python train.py --rope_theta=10000.0 --init="trunc" --init_std_qkv=0.0827 --init_std_o=0.0 --init_std_up=0.0827 --init_std_down=0.0 --train_tokens=132200000 --max_steps=8069
Each number is 128 + 24 x the weight over its row's rms, rounded and kept within 0 to 255. Layers, rows and columns count from 0. Numbers have three digits each. The size before them is the row's rms in percent of the matrix's.

# layer 2 MLP down (transposed), 192x64, rms 0.141, rows 40-111, columns 0-63
091:115127120109157134106122160155117111129065116136150149134150086140134148129119150129117068130138118111166121112167064127120186151128125078132127142134130139153132123157136121135116105150108179
106:116116116121149089110113147152121145099123117129061123125118150101106115138152167089128169147151099152108127113135152132164147160136134111093102165146159145167085129146096169112136121126099103
115:142145141102097156124113128137145107135108110169141113131107159115144120142104153120097140101178139104147132142135118135121121138163131102125081108172165103081121130125095112180147155142177172
087:102084128120122102118166109153099121118138077121125132116130107159116168095135119123128125107140071140160175169136135106136127137106071142141139141119128115151146131099166097133086087119108112
103:159120143166155137138104171078130138128089135139155122108130174093112128138117163147094140124159142113097098113136166136080164159173119140151107098136158144128117108150105102123132123130160110
128:088122175103117133148143169124132172146128133157142171109116102143144138147128154130117134129162147098107146138114055130121145171101132140093140150135108089148119145151124122134076102109107148
095:120132135112143136126170155183136114145105127128141115146125092128100134130101101122137150114155089131143095144093119162100170128149119121071149132111137090112166146153139120182087095129099112
106:122102104135121090096147115150112145121127158120118135172112185150133085112109093117105143097132169093124153136104171086138117149129139139155105145115153064106154110127113131136130124102160124
091:172149157168123130135093132127072106140112145101074097139126121135097122111134108136127100111156122153170145177126132138113112126092161118111160141152119139114135087119184144109153117146104132
109:122172129155086142136105115132192121137134105157146123152148137111099128121156098116126109101131129095154121151130135118098198125140097128091096125108143125129125136099132164124107087165090104
099:119110150126170122121133152190145161155126113094120123111110106156152122147106144125163173148119129147115121148112152141162111115105171104109092076097098146160117144127092128168151127135103122
093:143144153159127106128086140094137138139136153103159108140156165102173101148108135100129114137141148128144118121164131131109096151141119167093178109131112145145158187098169115131124103164146143
103:133127121102132153127181124106142155127137125126140094112090143110163093135101118132156169142118088100134106155159159111128139102118146122121143146139148092178152170117092083118129184134111119
101:160134150104124130137135135115118108125117117112120119143166102171129156116118117157157155138138113180125142127122115103075136128110141107151140143159092065140127185105137165134105125092119183
085:120118111134121128170114107096148096118113160166125097116111111151146130118150111080106146138114118112123102144175172132130157136135157164193146117168129180141169128119158125127152130151146133
093:147112116120106168137153144188099131127133108123078108113130137115142137151120150108130159129117155169124114139078131120137119080125146075134097134156125108154101133164152085142110158142128173
105:172106113120100138114129162116175097150106092160113111108126116125091131077158152116131102125135161159146118171123130124118100101118137123134113140130093165104136133124114105174126110092068134
101:133126124167119147111160092159105109120161138126122120098068119144187135126125154146132126135165179125114115091145145117173107142144124118171145155132135136118133153105154118115172127143175103
095:157146156102146112138122165127140109141116164170113119135118087149144145077105105146138112113123109120176131120117085137089153102081111196123138129123116112107147106117128144129099132098141169
095:087140132081116128134087073177155128134146127171189133076145126145101167138135140149126098118100123120098103105131102121114107117120093115167135106140135141119144128155125156113112103135120141
106:142131153106108094103131107169125111105069171132134104150112158180119110079158121154122112167180149100149155084148125097122129126118116154132153148126120142147129127135146088144128141113121125
108:144146172114115108138153104133178134133134123126119118164118147129162139174084118100140130081099144145096140113149131154114113145164111104079175140119131096151153119141183152138121135132113161
097:171142108127127134125072106114168147134097100122107127087112110160097088117149126139125136118132138118102068145100135130109157154117131149145091162117123126115140063132152135172132135129161152
089:136102143149161130098113112086147117107146137134126146109079138103142121131127133101117160114169161128076101119109120119175149076147114101154093122135146119114128091164153088140107144169132144
106:130154113091130114082144140144122156091170169103122181128131134131107124154117139152170123114125162101098156143100130126137096156109138146149133110173102160090132151112129129102131118087131083
099:104135125112116103095115148121109157104136119095165124098146127141103145137071151132129149071179129108111151156129130176161135104122122093135102120126104164139107158157130131147163152162149155
105:138111087127135122140109123123067107093131128111135172132134122133145104183160131126118188186137147115132169121100112139155140143132134125121087119134151147158168125117125088136134126131104173
100:151159116154125126143157073112098128159108132120142163135141140104157138137117146109148163121089148099118109142104076076116107128147109164164106134102102102142149171159118147128159143139118097
100:128136099105126093144155124128107163171146130127159190129099124061130107172138144138157137122164128112111131138117137103125131169133154164148154134113159142117128108139147107149123080085124146
089:127144117146123086124130107108102140101100147162162139112141095133124096132174144131179088152072103158120135144147103160135107145153146165105159092094125135127086123137110118156154116133129154
109:140132127156134130108125135147117164074074141123152180164081118133071163100126122130128144099105162142119109129109149118106151112115099145115123122102151112096117096123145122071138141135107120
099:108136126120152099103094149165149133131136101138092116177155090116127065111129153149146118165140171146132153142127176135140130176138085130136157127141110137146172131144139148138118131105157155
112:150181180070093143141120116130137153152106117161129115126115156142140105081152137129113099138144152160081154128167132122149137125164140122152122146120129096169131096128094110110121151148148151
105:068141118091136128156096127101166149153136101158154169136182155140145108131106110115127118171169138093111157115143150101134117131104143150127098136134139150088176153140156122111111129122138127
108:080138101148133125146144092130173103122151112119183187086117128132125128133135113110165121106156125080122134105106116089150145143112125111131160136090107117097126129141146097106103090156106147
100:120105168114170101166137188115123090067130125148116090144114145114175127147133127124125138110133147107130128116164121115140141139167177091157129123138145140149136159125096130087113121160108118
097:136148116119111136119142151115134111101133143122122124106163132119144097163115105079144116080111131168120131163140131121153128135089151097048139139145125160102088096157147103183132141131136118
099:131163144091118137139148105193127108131143156139176134152147109116130098136084121127103129148095114127088123138109115192127141115143116175145136130151127099126098090166126102142099152141125152
094:099166168112143129159138125151149147112119168157131149143075131115102129131108143148161112113090087150086135135145137123133157144130110114177115159111101150162175099112124123093102147096131136
095:120126164084103157141105091102134134131121140112140133146091080138129145095117139115140107135105142164092138139092055114094092100103144130130130135145130173149151089132113147139115161111140112
116:116147102149101115129153075164084131128137154151134138104155157092125137135155140159145114119113134137131126119141120083175144099140135106165116110145123136133133196115156092163159126092102134
105:146141119103161126156129108156125129133180153141177188130161152153163157095113138143150106159120088138108093115111142095108099103112147077087123128126097133104144118109121109136130150130125122
098:130092141161105102157141118088063084147168112140167140154136099158146099106131095140156115149105145109170163133131105152137138133119127113120140136133109120167139157094151142142125132154124168
105:140111103132118097162127088104149129100140133098111093123125178146108110124128134086199147165098158147126120133160136109138137133172099110154099130125134117125137169116146102123125126181109154
113:182101089147114138130128171169147130078147148119126134153119138123119086145147136113085115073134136166121157107154115154136125103102141144136116185122156127163134148136140132140174115134124112
106:154135117130126133165126134113143139127127113128124114122122127178116140154157132156104107143115125157121104166134137082081069096166135110152101141135145108152062116088104113090103124089113136
105:101094086122117120111125070155132127115109118166135136098108084140122112176101096105129120143127147118124140122129116123103113138108128115082089120148144162153146172073131109136135074141106122
098:119073125105095151132121111158100126173144138137085143135163144148075136114130156150108107140129096121130125122133160124155132116149144136077102119102144131084118078141145121139107106136183147
109:126123123131122129112127074141184145138102105139131146137150097157145120120149102161101120111102149081102101131132125092159145125154097138132106140181115176138151109113124115145093140172081127
109:113140086156144128102128142147181151140141112101135108121127113127124119124088130089151137082094103107160155110113168200128166125116106145109149132174130110131127124160125130141100131122105166
126:137071110139140124142136088120158101089149145123095138169124108079117120150120118122107188143122135131132131161101187127125124068143119118117134133103140132131131128173110112119172120122138100
101:120142118168107127087113111089086130111134155095120114114144134107095171139109096134119139136151131130156131153041121122148134158140097114153184149136150121143133125119117125113165160117145107
112:121105095139135106158133150125099138092130101122133088170107147130145145092125153142100100123142150105109117104113188113107067162112138170150128134120104122113129109144124130174131089130169109
114:148111130115142119115115139145145145098101129108148072108118117133110120127163184152139116122088167147134097101145106126156143133129112147121111111155140114172135171102103153115146082073157097
094:107130118152089128072162128113105150164154143144141139133109179088144106137154111144093161137160154125102153110152163137175131138137128141097075126137156125137118136122152118105127128149179135
110:155128157149132136092085134112126130088131123108151144120118162133142060173135129122059124089151143099107105138107086111118109114126115156122156145154137140147132168121109115136144089130143102
094:104149173084105106140137106098135140142174133118095127117115080123098160123107127137135115137127143101113126169164068141143163129150100121088103141143109182127132120099129101145114136142096137
099:166091124135111161129159157123170118130150147119142108122104134111100169153156137175088102121096122154119177122082181149154094099135149136116149133151125132113109141149106148100131109131123101
107:162131145116092160150146142128098111131149141111110092100155155106151141160131130131140151125123134143119118115137150109155116120160151117118130107067157137107150069183142077140143149176137145
089:109115137127133115127198119107122137128147159131089110139102142100168078143150092106134150112172093147105112139154178152153122121103133132124131149130157137148096143132153154127145087130141083
084:112135156126129162129145113102133090126169137131120148147144086113106135112165103150114131108081135137114110130120135165144102034134068134139137124136144145119152141138139130160131091145121160
096:125112153152103122170117146102179124144101168124158098105120116083122159123122145140114149092119123157116082127145084142140127126131149126127140165135158122101125090165140107114087148131069122
110:126101120133114125126152143090113138098143146139083156127119084131109122118131132132146121105184138130126191148098141104106116170118138135148088145108120125080130136051128141138139083125132117
097:087109147078150124139100112112145119139149130127104147141108143123112158150114106151164151121099111125163104161109115112131120137099184107138104128123093132153130102132125097148107119096048153
103:105154136126149115140147106135150152108110111145102113138141092145134105112122112119171103137102074114154117104138160129132200114123136129052145140153129114108174136115140117090142117141105100
116:163122115150156119125078135127108088157133104139123111127167137125129130100099079101109139103091132184132122123179168153131086111141140107142132144128131153129178140085143140162129134141136154
095:147127132122109116121129124145126128096113108117141132140109114125105058136114130117173117137105178154122132120131130170140102144104085155074147181125132149153125104082130119096144185142110134
095:137132110156137083135101132145126150157113136153108176148104080147184152166152121129127125114143136123122156129149146194122163133139139147091151102112103088167112144139135113149126153108117100
108:163158125113079100140112099091150111110147152107107159153140137142135120096118099150108140123122145137123164153054156118115189121123132126111085110127144155109167116125120104113130115165135129
091:114100114157123120093103121103122151104080119142087083133092156143106145091162121102103135114135142102131090134093148145143152094135108076105160118146135178134134115110115123104167119130131154
107:140122128060129159141113157123139124124080143113182122145127162158112084144145112127128124093109119117104143130150097107107124137140141128112137121111097072130113120128103107126079095151099175
107:132142121131092105110106132118202105152174162139090112135107170115108112144181118096147107134121149120151109127113141127144092122165100154116129123162125124132138170141113173129139148159119151
# layer 2 MLP gate, 192x64, rms 0.197, rows 41-111, columns 0-63
099:142150139160124112117123091170093099156120174142141132141138122110125116140112107161134121095160157156151149149098165125142133095130141162183176105139122127140177124102171131152119151156138118
110:093138107133117088130087118155136092169138135163147124094096100153137118124151122112128145126152070072084120093115148129151096143120134124090141132137123135101158095140126157153128131136173113
091:110106152148113113150180129107132152125106092125121174122122152146139149145143130171119162144165119113130140149133180119116117129142090130121144114125142145188114121060187131127102128130137110
095:137091141141082134134144123139134148156139118136114190117117164127072120089138110148110119135115130089104165134085117110144139134157145198117100172127160097129107125123136114128147138104115117
109:162143076155141100098119095112116075110178110092156116137138159094109111083155089137143105103091120152131125126127150132130122066140111117133117120128140143130126101146155107116160151139121114
093:107166122105136129139066170108123133128129137111109149126139154146144118133169169107123087073141137104124144105165133112141149148123111136139115101153103125133073086086103126086146131108116143
119:158130123100106120128093108132158166139121132144096117110155132137152089140171191183082093131127157104162138140104132169156124130160124136137108087116144094144131143123141134147149118154114145
100:125099165102137146119092123126101124117131083187125106108134150157148129145108102123157119151078131090072136113079113115150176137119099119132150088124132130126170135103111109110135144146123120
101:135071102108165110126122161089116139111109123118123141102154085153160100103101162140109144121113134157129155137116106138152071133131136165141211151139122109132138102125132129137109141144129121
098:115133109140121182114122120171136157118133135103069119152078112145149130111121149134175157138144110128132100144087128117168111132121176115109106118137079149135106132120095114150173162123144127
084:119158124129128133081130143178098153140118142092155162185087141125134131126113131092129129136126124127114135121072123130140139152149190158118116164109141157094152097122146138115122116088132088
104:135143170161110129075114135124130093111141153083104132165135133140112127190149157119163099165097109142130151118129130134136130113135109112114135151097125157115102104103060159112127128105148105
095:098142127128103164114116119144150113101151083122115128162178150135114092160144094110101117118123148138145106133132145126174151135150057169150122144115156124111131081086112108110154116133142137
095:156156110126139164123138149123172163146156104082101129132096140139104104151108150093145149140140127129100106113119095130155106150145115112119115102101143148112118136087074099138077168132147090
096:171072125106184128166148122140128122124162132140102114091109134101140130145096168125119085090159152172154116112131141138121106138142108144134130127102145110113080110126155090108162112132139106
106:109127164160141128152132087158132174118167154132133134123111118145122170201137110149111163113111096126113107089149119112101117106147105121112117126117147098122120162158114131101158143143172093
092:142113143098106086104117162096083135145129135102075120116145125130142110153132131106109109081130120109153114084136107089128151129122085138108114133143136210123100121140118125132129150144142171
087:155162137105091130118142137115127142156134158117090142096112160154124122127112123121140126135152117189108125119151107102124144147117144133152123142188070120130127116132072127136111151110186170
087:119115128109142126098129105185095145153115153154118113112119136148137154132110167115151113137132155138116112118098137094121162143091106116156144081148157067131162135124123075076112131120139099
098:110110128179115130140120155121127118107177106116171170104119104088175136115110107086122108087094089123104163123121093144121141146106171113133112120159151129111116132102106132086121123111120106
091:156091121148165174141159103109139120113090127132098136136102157140134146137127158115082125139143184129118162132174139130139121103110155155149113174103149098132141147119166092109140140141165153
098:155126111177153105179142141108127166126110124151173143162143132126148130108149150141114136120121086136133145108157124139133130173185114084155098143108139115094135080107096138117151104143142106
094:132158123142080091091133112114128152101119115138133161133094119128137130129135131131139088126104176090100170103110102128160168167123121095129128136175170114111094101150111127152111109108152096
119:130174119116098121093129104100119154127116122135144108149086172157145135135149134152093171129127121167135149086136144152126109109133108104173148128131085125133118096100114169087084121100136102
086:113142129137146173128123116129129086138143135102095128109093118098144087142143087143158083147136136158131134134115128090096124194124134105145129130113063102106117130102102139114133098104122084
104:135132092138146126171102115151102102100110147069160186093095098113129127122135136099118140123100126132120151100116140113135122129121134143109150098129112102155152106101145134201138100138151159
094:122053155111115150148104169125111124159170132162097160142126102091119134119107130150169169103134164149109138140119154168123156111111148147152130134071121127140116129100109109145134129125109118
093:088140173087117099132137107132114130143106157140124139101129125147146142111132117150172094107097143103120121113128130095141086124136080108129092135125066119120154158098083098129134144154083111
086:156145176124121105134098071119097129106129139156120119105089103132122098163104170113167138136059138168106144136164126168156115149138141135125138140108107128150108120115126140127152098098128111
095:134116159128128132133120137135098104111097135103116122147104107150125154163144137102128172129123157144135136131128126068091190143100167147148127144073154094122102135082118138120146122093100093
102:107157107110168153097121159127162157121134128139121108174152095123151121082110124133111139098127155111140123132110153104152131183153156094122179162103140167138143132130103146130146140156120081
122:144121107131124120167106158167108100133157169125140115134137133117114128179091134098148098132142126152118098142127124128128148124072107083126144155177179138111116139133130126163126063127132101
102:167100158150133116130178116114147144144112132099068098115074126111122141139165168163125143105106148162143115129125094142153106148127125134142117133118117125118118101119148158071120099110154089
115:122131151102132171148148106108102113127100101164160132119144167109136079102124144170154163132121117151141175144102115106167166138153147119117120157105111128083166162117117103131128169111128125
095:123148115114165080173150158116155127068167173144091133132132137131124154144119129131119097111121151118126109121122111155145085116135082109143145101167159156115109142141077118111094134116135138
091:130087161141154114129118115104129130138158106167105142142103172145160167138124125143099136141120115096128116093101139171155112151140141114149127121095106116127113080094163151089154127069108110
102:144204111115126150123141114151102116142118137120154113158154108098111065128110106122121115131136152120152153132136150128129153138101107163155175100127065146138111126137093092156156134143143126
109:123107093174159141130158138104131125102130123133096152147175108102117074112106121144128135078167144134164099098133139117148096106141119124126145098130174099120138127134151119148148081176122128
099:127107158115108104156135129135167134122130142169128143120133121104128126127172119163121091117177100121159138161081126144139083136129139150175146095119146086139160123099067126143147139094127120
112:139137146132089112130153106128104167107141159148069085092167177108119145154128118150168089121111123117137105119159102082143110102133133120143124096154115119142141147082135095148134119121102142
108:138155105134120160070137116145102147162104180155170100131114128106136116124152113155147150105113154123142128136118130127130133095110173179118056134124117135110123171111135116105113153108153118
098:112114120173181182133135149084130065111144147124134164158144124120151109130141148130124124127133094109131101161173129134136108163111114100115168147147103123135146113127107108106148167143162154
107:110150138130142137103142128114184106091122182107139147126175153106143149116116123074151129150117146128155131120148165128165094168118113114110117074152158125153127157138137124094170136139120136
117:136136140131136106100138090154065167072161141167113150165124126087123106131138130125101121129122127148165137160163148145074105139137109125102129139139128119174132163123120104132145100116116160
103:120118117138145129120129139113102123130102131138128177156103099143149120124160116183128087189087145139101160146114108110141134130109154110125163114144169075099135133122139157126137106179137162
111:131137129112117092086104111150134140122128180115109128137134107127133137148099161096189131106115150108065097114090136146149111108108133085152107090138125125156154148124121118136101087171131125
111:139124139091099138161076151135122104131121120090142111098085169114149146124126103087121120141162126137136114144140117096076153120121131091127115143109150166169170160137161135126132104151149092
105:108103174127114154102126128096121069124175112119131181161153142069149099138131146132127126110147141110097096111136105132159136117131078168139124116089138153121097099112119120131138146132130152
097:110143160145149166154141169124078139130075148129096133138095146116121142148123142135148131166161118126139157115127120041102111090158122106120141118105115110155124109112126140169141124102113121
122:154081119138152137153130088144155109104154136141078132158128096065126133143108104147124150151158142132173127163136161116081115114170106096117148147125130105114132143170115104129149135120119106
100:107120176100100127097144167178113150110122144132117122106134108151149141091120151108103166150146148131097112105133164108151121174150125136131096179122116149141095120082119173139157140120132143
117:148115108131119132164114136120129171134145114132123135111126124136151118048090133098102114108163114092099139143105142098152119157112146143147171136157132087149140111171165126161148082144128132
099:114102170137173132109136091138132102153084150084167162147139136118121137165124136140113112096147147126079166106149140094148113107169109128152101135117111144137132146105107090132104151104130092
110:126145117151121118097097107094108166121127100146129153121124153148088098144110108122054153109170135157118136116157113127159181124132122135139109118161158113091104145151153151118084134153145124
113:109146159122157106120123133126119092161133158109129162114158134108137135111125133128130135159115143144190164175099148130119113143108136138146131132151125143102123183092105101110118072084157170
083:139135126122087153121152118131107114067107135080109127106132101141090115115109128119125138148148133123129143169105082106168095157096078126111137101142154143119111136101124105167082158159118133
099:152135111163119141164158103163141137145129169123127130104096110139083117118145143093067130106133117132157153156105143128143080112177159143132115113130132140123116151127124178146149096163112091
098:137143133128126122111139131128100102156136136075105091162140127147115126068123124141119122096107094110083135121116128157135161137082138144155096114169101121100156153109124136179186125133127152
089:102150156143111140119125096109142175176147167127145111151123142088092138135099115101099161103124136129101163084147155106092157156134141103117151134144122118140136137156158125161081161120147111
087:119130114121165103148120165114118153127107110104131113140151136166159114094130119093153155100173131138134159135122118126145150162184181137150129143121086143100115095086104125108182151135126140
101:134123101113121165093142103090086162120124128108152095115132134134153161129106087130099155116152136139149090144122115163125136119112093146135155105105122074173146141151122159129182158128100114
097:120138113140109108120140116116117099137130115127138090145120167138127097105138123120093168116122129130187124133143133146143167086103121138159160175089100116185117166113082168118147128099138107
096:135132162106180130115125111106120128113098131154139108088110115116156132167158144136117135123152101103127165142107125141141149095123142140138103104118135054132109122121077076166110170136140105
100:149102155087107147122112110126117113141107108108167161082107145147126086120109178108121114168105133141126157156128124091146087131118159152149138085115135108153139114126109153138143119144142194
109:129136093120115152108043104123123106144142097127127105127158130115147157095121088100107156142076130162117118136187106128114125147117117127143119109149170128122112127092136109141133162166118145
097:133096087143135137142130179132126123134143131108121175124155134135144133123142124102133121160085079112117124130144103135154129142129053089139143099147156073137137144144102151106126079101112123
093:167174122133113178100110136156103097113092117139146130101135147123165101120100134099160135153123097123139137157100103150168157119097113118149161090115144099111151105115128125101149143078153121
107:147152145121068085112121114092106113104147159093149161158139154162120125093096108168123129112119160162124123124103146156134153115165096159136102124181144118103126103112110131118115136134142156
097:132174165104079160148116092137114157145105121088137098153102102130145104143149165131157135125139122101130151099139136116123106159132156177153134123105080103146138137096087112143129132160148100
107:115130152163135145128119106165104120121160124158113129096147078104129178128109112139167159149121149116105090131115162157113106127127108121110079146140158185155123138144122171143162115129163121
115:150121182140135164120121112125153137129182096125110105125125163088127118108168146120132101150144137122192130142130132126126122119126140118097143170136121114107152146149096153184152164168157149
# layer 2 MLP up, 192x64, rms 0.193, rows 41-111, columns 0-63
106:148139086072113154152093153100173146118161101099149118136138131118134145130168127150123129163101128127105065131174122122096122162136148117097104133168126110130108160128101118151138103123106130
124:109141130167131100135172148115110147114123158077095117167137131163114138150088114145145124142105139160089154086120117094123127135104106094091153138102121146163148130112143150099089090141107138
086:134145134144125110149153130093125163143103116124127144183139158142147106107111144142143099140120128106080109094159150124132071168127104117133152111136092132175149158107129151145110115126103064
098:118175170148168123136130116097131132082117143116124128119115109122070180122111105108142137141127148092152101114084144121099146141101137129183160084132108124119132151136117093149118111117169133
109:156123094142121108101095088118123063117151095103160115135156171086119121120121090126134118129077129142136130128124162111119126097161127144164119128116142161139153098111133142104182153153135115
096:107159127092163125142064157125130127127140119096110160113130140172136129146152183113123094096165171125122125129150142121138125133145124135141122125157124095119088099074096109099123122098106153
112:105112125169160075116185142135078124103142127135145129145136150115099167117085069100158159134170118154108123128132130107119129127134149153116156159140127107119104135122123139130100141112124077
087:151117124168141112127118172117122095138110134077123142155141087178152154157130133134088109174134064146134150144130114114110129148107139069123159120100120139101146125108137152095122132108132112
091:087128139099094159123135137070084121101150118142185138142159102156114106151160128121070153147108094106109158102110104129114125134137123109119189123159133122113094137139139137121117133137136137
100:126123109114095127099144129133106130087082145124121111143109091114154106147091146102153121148125122101119138143112118145148111161157169100133136143109081152112171110088106154152166167114076133
092:093127185153155100119145099127138132112168123138143144084156133098130128095108112142101142137125132140173108137149133134145152106094063131144155113173106142131133187129132118127144153140109158
096:164146095146137113152136110160112095149126146107115097185147104130145106098106103115103159120159111128137170096140116108108140128117111183131087113147151118128118133157125131166081138084147145
097:090113117134088130106108129133137130113128122123125147137141155102132073151141116076134091131122159128105104114128151097158189161141097140143110143125168177118138075114119107123158088140124112
092:103121174165104119133092099133129090133075146144131108110120095154119115077148131142087144139117134083100138169082153118085118100121137117155122135109143128131091144113149151127174142134134123
093:148112136106120156089090103125139080104137079122137178171098135107147119151136102095158130122106134097141105155122078155099165143163123155089132143126172123107139134130128130134107116120150120
102:131131156131177110150122160138140155134161139139141127086140109138134143154142149167154165112066130155165142145146113109095112100129123131084106148120134148111178138162076142117124159119144115
102:138157115177152132126113093173166099112128156112183115129116123098124136147143102107119142160122100136111153152145150152096130106113143108156176092120127064126136129109124120106111141101147093
088:145150133117130175145154119087106128127152124134099125109094156167147138106089114128166122121115119180105112106129109081132156130164142118120129131147073110131128116129089113121095141086160173
102:115112134115135107103166121172088142172105151146120130097125134167153163146115141113154143111119159138098129126079144104122150119095105120135129082144168093133165135125127097069103143116133107
113:098092096183139154156132166131147134115177109102126159108138113080173168152102128105155155090098116140104126126141100147116136145114144120130092102133161146144121119097094144098116123131131119
117:107144144142139143145127081123121186134141130136140098155095130134168134161113139140144113096136151155091106101138155140153113117166130123108164138094156099116135141158191160138088119140159151
103:115133129109116101107099121176117130131141104137163111145113120142161172163172145113168124107060113075126143095131100117125106115155141079144112087167122122118138145116109109116140121115109136
091:147159128123128100140152109111153119133105158084146149094124153101092135134134161130115090116185125099087147160124126124112121189158176136120104133125129144144155138085115124147169096130127128
110:155152144143146098123121131149153090121128147117107148133139098104103110134094100099177129085112157100115118152116121122152122159141159129118144128160163142139165165156141078178163104137109156
085:167124119133112125133127118132115104094141099140166158153145133150133173120114142135127144133160128109151066121128134161142173089145120111122137126138193125156095098142118097134146180111120173
105:125117144106114106154082116104173151171147141166143091128151166108138121115117095102135108128148123133115118128150115118135131137086111099124089134123095177133081150165092138112143158112098092
089:148138142167099105139100109153163147120115170091125080097125140169115098128166142135139116126115110108115142135135088148144087114128128163106114160172132098149186122163156138112124133150137143
111:103127166098118175119121078117123113130087134139140107126124128162175149115152132150141115152100127140131163096141107104121124115117075104123108117130098134120122171112081141121117175146102078
093:138159142079112102100131087107092106125104123153118125106102094127100110131080165136137127097068151135107127152150121162152098116137132139149127170135094130179107110103132136160135115120123107
100:147102159140151128118108166131094133086115145130128149141123178136129174120165165095122130103127146145138112118112133082071140129134156116150127144076142094118095150117148137112149138101091094
095:098123131134148133131134117169126140097148131134134080146170084082130084136138142182167125146163141136166125130088162124162130140152127103157137120086127141105146159122109142150146115136168144
119:120129093113135123085124120115143089128125149106150149112132157128107129159094120121167103077118118113095123133103122166102110150084095127102115081159135137098124110155122131097118110065167132
093:102098138149122124095194143108143106169143138119100091133125096183087125126143116108132147144156111106109089106105146160130135157099117107149142086149131109141112128111103122146157165157136146
100:090104127143092168099102123116142103121126128184142157136202182151126084111134166168156163139115137141130158132136106136139172155147126121145120134121116123145145122120129124116146166123126127
100:156122148140093136074122109115143114177139134095160156102113163138101091111136183106157136103141130148125155106129131149120115104103124176116079109152095105121122094144125142143125131092151147
098:141153086087122118123135164117112101120124151094138150134105093105107079134097151074142114115102118138118127144180104151122160119114131103105099149146154158150133148149128106128088143114137181
097:107160116145133087166132101107086154166115129127138134116139109110100129189118117154144160123157105129111125172095118177130138099145173170162129140125145145145123098128112151163120138147136155
099:112068090151104126130153152109125122094128143093123120154148105111089103141093090120164106086105134126133110085117122143140119134150127130099164120126137136166170119102183119099146121139149152
094:159099157128131101185129141170134124125115171126132152078126100147140097127152128100160133112168115085180126134126136130155108128106149121170147127105134082130163133113088155120131122108111111
120:133124165111110087114137144126116120104086153130159112113098138118120135106130145126145124135139144120170177129101154085160120171118134081141121133093099156118148175133159149155132109132090077
097:107129108115158126151115152178130090132131112121144192149146136172162135125145150122103117189128115145112136111150096119177122119082137107144137120119086112136141109125139147154161173123105113
095:144147179130103126128106085130148145112081168139146114127129131098123134113127134170140140116103184140115150113087100131104146150139131166155094127110131114102110113124161136072107103147107085
106:101138174088107142090150191151097117151141140162130138107145097143148088116106109151128095109132115099110149121106133129103159118111148161122119151115107155129161081120082128146147135099136140
114:132134106157156128119119115117138112156118149109159091072116110132106150141137114091126158096164138099086125161105108059170130124099148141151136133123129173111137086170126119144106131127130126
115:106112144140120111115164107107125098145091146142146144138170115121112107128168149130129138163109149146117161160085145140147141131098177134152152113144148154101147145134162182141139116195123103
105:138103136150135142102129071154126152138121097153135081099101151099155144172121125074112140108081106131125132117104142113111133123107114069116112078118114141148142083115132124144125138119151159
097:131144153114138118161125149096162117138092146141129113066156165119126126106121103112147166166145140088128163133080098140144184128108156127116129095124146105129160163142133136112130176121148143
095:102118185124126143117130155085129090172134128122143145118145142105152115153085127129084141131111150122093086130088113148132078130156086134105112105102175124129111152138159122139102103104124128
106:087137116117149105131102194137123134141145112161124132138185150122164092124176136129121179131122115120119150092134131111129119089084111148128147124121132100159099095152111134156145121098109163
115:112145134169129165098105160090129175150097137154144123101119111168107145121140136152130112141131126157086103117114067139187122141094142128124127144138137137156111105107166160140115135126163158
109:149142090140147132149101100103119094161157123111158135152117141112084111170131096129152104102102123138161121125141101123085147089093146143146165109152142118121148142186127077100109123133131118
100:130137092172142128138147096164071133102116134134105139172139154130169121174108122109150114150162140156156054099133139118139116142142148121146104109117144144159138155140141138157130085127118127
099:114122135149163129144135102119165129152125136097126044111115075125086105098153155118124123110086155149152139144139139094102113149125166138112131115133122157109142110152120113099163086135125110
096:110157118121122148157166129138140125148134182098123097160118108105166146119161142149185125135130118095126129108104166132104090139148105177132163107108116112163119123117112118125172091093144113
104:130115094117159146127113130101148106156119114139121107104075118149099118164103132122131137074143152125109095136132134166136186106118130149109170133076111144103130104150164108125138129152107076
095:144162090103132132122121140162131111115168113116112106117171148108144138137135144141129109180158125101123099166084066123131158177119096108138133105105126097097140163136156116145133155104145133
096:133174128104173114154133086097140145137119116121151163139114113117130101122102121094116142158122092125117120136164097159123102193133126139082172095138170107137142124142143104154120160124142099
101:079130093121140105124081135082151140126128083147067163149097115134100146148116117107148110122117116143133144130124098151119150151079109096118148168105116132137106131101125177132106090125136114
094:120108134120143137162186167120143124104124094135107142144141139119165104146166111141160114124142106142135053149127106151170105106146108160117120113130147140137100135095124110118155080151132086
082:103144183192124121140121140138138149139127104128137125078136160161095119124158102164145134107093122131115134079099139116114150075100103100124148116113127144142116142120124158169136102125171127
097:153122097106130153108143088098110156135147143110174136134150127151140155145131123137109154125156115138145077123133110185145119117137128100101128128120119076158167104178147174129149153100100109
118:136083154171169121131121149105155170104107161168107155092121102096109136135137139138135097108128181118127147122123147123120063149129143145122129109136135151095138113105111094122169123163112147
093:124136119107106068135128106117142106138097147129124113124091134128149123153137121141148169134158100148167140169107090150115177106080145147137096095117110082141101112119104110147113167126098107
094:132089117095138156151114138102135147125111115110148111075125094139122128110113141118130172171117087143129142143118094074101077109154127149136129092116133098135090126128142141086173119105154146
124:111125130150125114128193162112139141106100143112142138147075101166124090122126145136146108117169108086118153088068103112105189138144118141122141134129120117129132101136111100121126108116136091
103:141097135135123121152128163130146152160134106141124121091154142151158141110129112151111122155104067093121147139131099106149113135144127086153115080128088068113130134148104119153108123098119072
089:104133121154125083159135166114126134147117083137093131146062140118137130136124145162120133110129091118094128129118145129063093146130118135105142141129114103130097114136184153166115120083157139
103:120121124121173138127120138143123171151071122139125087090095122114139136155160169071132105147130091096121133097171100132131101148108126084129148134081125156142132131137168130101132135127117110
089:144095102129153106127079178105136137113145134120158135140133137138119124100138131110107159121134126145159101122082134113099131138178135087111138110121173133101122094159142187126148080092116146
125:123137142171127139151105112168105113126150092155108133098114084110156184127116127140141159149119135107114107132096155137128120112110109148129059135130165183159133132128128140132175109112161132
115:114157111129156115143103128138118140140090128129137112131161072177144144119071113166122175126104123115078146114146133151118136113112116117154130143110111137189125135116139138089135120090095089